Weights of a small GPT-style language model, trained from scratch on English Wikipedia: 9 layers, 4 heads of 32.
Each number is 500 + 40 x the weight over the matrix's rms, rounded and kept within 0 to 999. Layers, rows and columns count from 0. Numbers have three digits each.

# layer 3 MLP up, 320x128, rms 0.167, rows 280-319, columns 0-127
492492508492495569502502548425434459485574448446537462436488521486500538536474451526533526486463442519540477542474480534531460478484510483467435519463490503589511568533497510528516485527463479502481520533520460542512576473425474519527462446464453471511506507480536457484472410535500461445559463468459480472454496521552422509487469460476534514530552397541468487479469403380455519518507
444484450562514497515556472530555526527524487467494396499553465539499421494464535542457488518498563507480494574513507522530446492528482498530561453512465504492557455514597499453559495468505569444531514487559534524474523502486436449538450496525553551502520512391527603494588564527546556487458491439518451499480481510461520596480473447497553475453464472436431466568538457470394496564480
480574442499499474450451498566411496527482499461460454501482560457436542534458602403511498505554567443514564523482489536503533517439482464495520505483559502478494494431420400517485500434476530523530429548477498531562499532528518527466454450529423556468489489570502554474547519524490464490508496544542511444446564521473472418467457472504477434488458485479539552507554526503472539576565
472428546483498522495479491428548440525530491460484488467496460479490445530464498545493372525522468495620437455448517466502474469492541474488540435436498539458647508499541463439549502484534474477507451568410497434534479445459534422565466469518537461532523508442554494426454456450513502513417553432462435489504521513469552508469451507464621515462533512502493538521459535501479556486496
509531449592523482555464417455490518481468562476458501494494466447503519519505560560454459426475526484460535551523474495491495486571468548545458492558575473502570480495476517472478439523567509542466536486479497560527490478461479494500476543514572546546548458531434525453516480480472509536604469509485464516436491462491437432538524467506427568529449488527531482542518483477527487490462
475510492464556532493450573437498526545537463523464460494433573570498522478482401488612458482498488517476518534521527442439560482548507474533486439519530478552538527498590497447512532473531497502429472538464564557501545453473442487525529518455512492514465491539602495408480534493482464466502493523514489488533486497550434466507528495472541468532502485532488561467540479494466529539421
534464500578510522553492488445471535515491483529503473464568489508538526466532523546471519592470514542515495571450472497460522545494487474472538454502544486485560458477581478560554472496565512534492515475528503453571489496558516479484540477540555507551468506513511524438495512463526544446539462560601534490547494492527551478553543533502438555511529491486534426506465563443541521564459
455527498512461506513514524504574527556504568470492497510477567455566554496459502536519491465544512446485439462472590496501497556438557526484466555484447496490525517471485436441525532535497433531483531478515460539500477504454562481455489497454558476503457471572499516488485464458524459517463477572583500454504540490495501481352450391450516553502553426551493529469493499523526450496455
528546487437432522530491453566415494506552460509497559515561542529542531552535474536532502459415513607516524574547479522521538484513474524547478483466491443469507501487512550573521461567518530546549534489463478472468410510521482476527437557480506529494418519496482542531487514440556552574493477533499461534433482490446537489481516475434464458473481501439523567578494557528495523494542
457504454562507538536474601439489524509462527519468501479502500462552495482408459487514518554503446455554482541542481482508553517500518502533506426581526520546575490452502463509489474526464518521460466515539525467508481452505504476498544530471436434544507568517470449526517548531517455497439511476553476490509471497500474529454507479467516525467466517532474453519515551520504483488542
477504512494463506541487514465548547478524434532562451441462561454510511462511538502551547549478518488491540535489536532499504463411472570484487420470462514518581519446505529525528501447506450530474468522467471477529539479511506498510535547464511459487479523508492555465520494543604572541505610445456452490520470509524473531480456431606518596461493489514511473559507521542488475493506
559532512480490478529480570616483541512459427497537425511452503476473574504489472459544493498495524513469519492544530431534506443547491514552470483422421515492540564583489443469474520625584516527463479523445541525510507477522470498500531503481508490527490498471570518476522481509536518544484463557439495563492488481543504458491446525450473484545464483548450497523527478460501437481459
519523481475486468464468586467457479489511495533559486537447459452543534525556471500509507489506524459444591501489470512514518505527507550544519502489508443461507510452462454522508484470557520431495473512537453550479494551471504503562556514442475492492491568476550450479547499567581502524495513436470554488440481503524459564546544499450524505537497523458460499462452488492509510501513
483484518488500564455582523506473479480611486413442474478560515471460555529509470530566550413568547490514480551534469530504438465436505478521513489474524537519557484507491490479506451471493543513493492560470527502524500446411465513495490458475454475531540535537499476435518484516516498475537535488597488525465544501500541441491510461485568491554508480508499498506444508473478551526501
507489471570522499530523522450491400502502482496504459470479536519498437494472530430542469485490447444473425528444499472560575506512488467504611559492573464450495550530433484470573629504518455477509448467508515529499511527468485501459574622474509470509509390486562492488480505471512500530472493512533473513473440521522508517463511546490482426490498486517511570508496495441523456440445
505436502455508538567497547483473479499489517581501528552423545492492585507488560428457465480428476430529525537473505546453446521442491513505479523471529488454538501438546571484498534502509537566499549527510517503479419468504509470469483507551574573524498465439555483474485552499513487439477398471506533485544429435550477441518504510567476509527483575461443435483482482452428508511546
508525521480474555520541496519493553454493501498542554526477526521451477543445421518531458446438540482448388439441477503504495488535449550421535481425353546494579457566522517497538424509477510608419531522444580529455469491416466544504508476575489505488474486495432499433502572361461467484507556420443500516534551428547543479442474486508403484540572470508490454413446529551511477521512
495476444545546501509439469540479452517472454466471497441543481467528466461521503504540457433500512539550415558531597520518452451407451461552523476478598519506506498534496504488543554504524533467557496572545524476531542538473500420506497503527435499446523577450554569472545542544561487508556542498568562536567534499428477499513487393458544464568574542517484521528537489493487437507589
419505509524480509479477530519467488500495498513505549553503458469489524483553544488521470491510503520509556539505520522523524518473442413521521520515495513461509553527550455478539434460510456477491515463500465498503497454464405527529472520494519521456438522543505470498499402521542489553461534461409485553494501542451428560413501447548504546449439560445474551538584482521525514506506
477533481468487436518511533564520501457422518517530500512452447561528479418471602484462524471553535528441543592456448507517467507552521490509492495465517508468484515553543530454518501532480509466509517508501492558493539464525471481447527497430470591439538502521427484478511476518493481457519432445451488492516457511532543478485497559533517457531534556536502537546526482509467512453555
557452526528526467491512492559536554489469589482537520506549453509437548527484522412500474521443523450453549501531467494513568460443462491480464431508598493437514486496557435546535545536513529511435496525480541543465445495549525500528517543434487501541532564546483504513485516477534501569507461481476436546520591514531446496438435475484520545579488488558520491519528577540483531493506
454483519449491492517464476525532505492522431498517519510554594503549499519513419568485535526471490465467432518553529548476478546524446461487459509447465455497551542458451455518523520491541535425481511525427468460508467584435516501512539532512493509491471470452461485443484537560470447461421566445458470508538503526508510537624464542507480513532438466380508588616460521459497468585457
467514509486496488520538452486481474458484518445529441464521455546435394481469483550472489488481424488472564504435517494535455446503431480520531484475589492411492513515470531466562445462529492513525562523500480469510545444572526497507488455502476482542507506480534506518510521538464505493534543430511496511424520474513554537523535483472437532547498543512480526431523478451492553527488
420482504454505581510446561465571563456580497507511599580515446525465491501492454541434486552429542445533481435532442564500418503500424487523496436530503467436485553454550526461475500477463461448516501529474576507471507478471475498549524476475542496546473433531446463478506529499516501515493481521525491568495540488414468480435441544544412520487459430544557525510432501483491504542454
460471458448533528567513533510530437485494556470460468484467475494449552549504409439528484520487503411586473560461513468493519467505501462524532511488539483503594438474417475538480431446470499454562509476540521418515481547462545550495503479504470464496493465484441543491531468520480509559497546538523465506474550530461525491467525537503481461516520489532476530489459536475455456452464
425505460517435515481519550531487474525486454550522498592449510516605485459452492540475481537481483463493525542476463558424510496488467468602485525551498518506569484589507433419542480555539471435486535489507466435563485520476492544429467462481493482484407537564487497449465464522506434547496524506503505512444502540501564471559454476498534508490490507455538545460498530485551508563460
458516517509485490490511479522528495494536546475463551486503532481517448485518531531482554468516490524516485475485497489530473504496500498523498500521475510528451519486523508538446436446484500454620489426489471472427537539541451460463540530511470484473563463505512506545516501541486584516499442564553474500537499563475481520472506515492471411477514483524446524464501488511496491424520
517470509516489520482497498474496488513556492533536428485466470543458483474404486518529498484539531565449466574444488503488441526521455551530528461478546446545537514574504413500494545535448483500458440512503559473429465471536467501508471441444611570515575459429513416480452508466525576448434534506489442478533483462518507437498470518498426531490566483523519432557583520431425526463511
532547606486506457552416424500524529525548488524511542529516472516480632509526549530474581591448478483453455525485601484511517469539520496438434466466477524488485481489507516479484430484558530424465486466532496547522499509496465576488463500483427499473516535494426477515500401597577567502506484520444486514508460452522596540488452449523493510562540517553475518548506426437529509439564
495444529598559524503465465466503442503490494521490442449531502526514494484451500470517603531537514499528537576456458468453451460431516491515583439533461487466517544518503432497443473512473561538471442471453519484497503450470482476399482471552546483467531457433515442528455622532455422470512441488461537550461482488510549468491567427507533429491506533528510468516493529444480448479464
450433472497418531481477544498542484494514562494521561472513507424526481457533540512444453518551462537423532545556423528525483506523512466539470534487468495586570513527502515533540508529492465440571561435481428505442488407545459491528501491467463509486466543515518532527424511509465488488568481499558550437497563559487602502532501459547513483598471478394544522533524418430497510591530
481423482534471479481536502465493620495478508553461519494494506519415495509475560565474555557530475486437431518434483557503503448558495467471493450499489454482451537553462434510484517517473414546455475452518450487573469503505501526509494569508449472567494457506426548507477508571434495419478514495435460468492514601489479546521448499573429508533489554442529512521506500554477513495546
461414466465494526472467487557442484536536512523481516472590491465495583500491482464528463489510538432485482513557480420548511486480562517541479478488529434424395515551528539429459474448491510462402501521489560519538486490435496470479553503576466488468537529552524483559517472535517505457522509541505535487462505525521580553436468511518478476591460491580455483525537519490513575516472
467526530483469518497504470507550548461567449528473482517541536499461494491471538604488489450416409527458540549481430491501496486568491479509475490505479501565502500527485503486566522565436513469541519432486484455538513493537452453540456510522507519471567459506436545528527523423468478494564485461465531479525523522451496452493498446480456518486453513518518520486563476499500534480462
578523523518539525579449482488572470431563495491428467501497620521504517469528503522493560543477534433488509547571503458482518568509482487487436560465475553482545554523524532535474438432460558493485448501560453550434456568513487590542434499555450491471508471553546497581473512526537553514448467551511488566515563436509498454524466495470544563458482473514424486487451492513512476511500
475503476531478510461498486513498435463488513510500510439535528574590571502424501454500483433500549477538342526452531582525517485470468481505482531479438557430537504588528474450450443437548482539514479475512502487441520486486539555524511615434504521504477483552445471477593463505508544444506534503508519516475476593470550506492550485416464542500526543486520542468472514495478532455524
428519490476505588509572500502556470437537463458440504496518545585529586483506484493493495545528477571568486514472461484509505447541480495529527581456482504446544462481477505573486457501460529498457534513453488507506561489438487472535595566457502456510525497538534573538526444535513547527483506433472445492467436559505476532508492501384537535520490494468549509466518433515515534446445
441479545486543482608455489497527454537451488481513467467430509518452470542457454496491482471423525490472502529479506555493507547460562562507465557582518448526514574514527520523508519584505517527490478459535518576558543474546574602472515513491477586468429431470497471467486504432563479454576444536500474483548581463498572519430512416530607546504528479525537476463574474501400533410550
436591473556418525505546503481526513444526438515499523432579549423528468482553408513516538532507493485550563551479496466523514497486528466510545523496469494563538510528495493517519547458468505511519506524489518505514491424499494491451465543527508547487463429541466495490432509490507455491523506517498522480543549561497515434432461533541538470448474432483515470482465416584539451490486
471554534589468502476487513546477482460484450492397513546462504509516562473476471511443476499419450526478467474544512502467474543498474482504467484471513538499509484522503456475533507508500492499544515498548456447486427554497485474559555458467483472481488524480527507544566520524481522541501516467493516600505433491397495459450489490551440545504490552429487458526444545477564520506473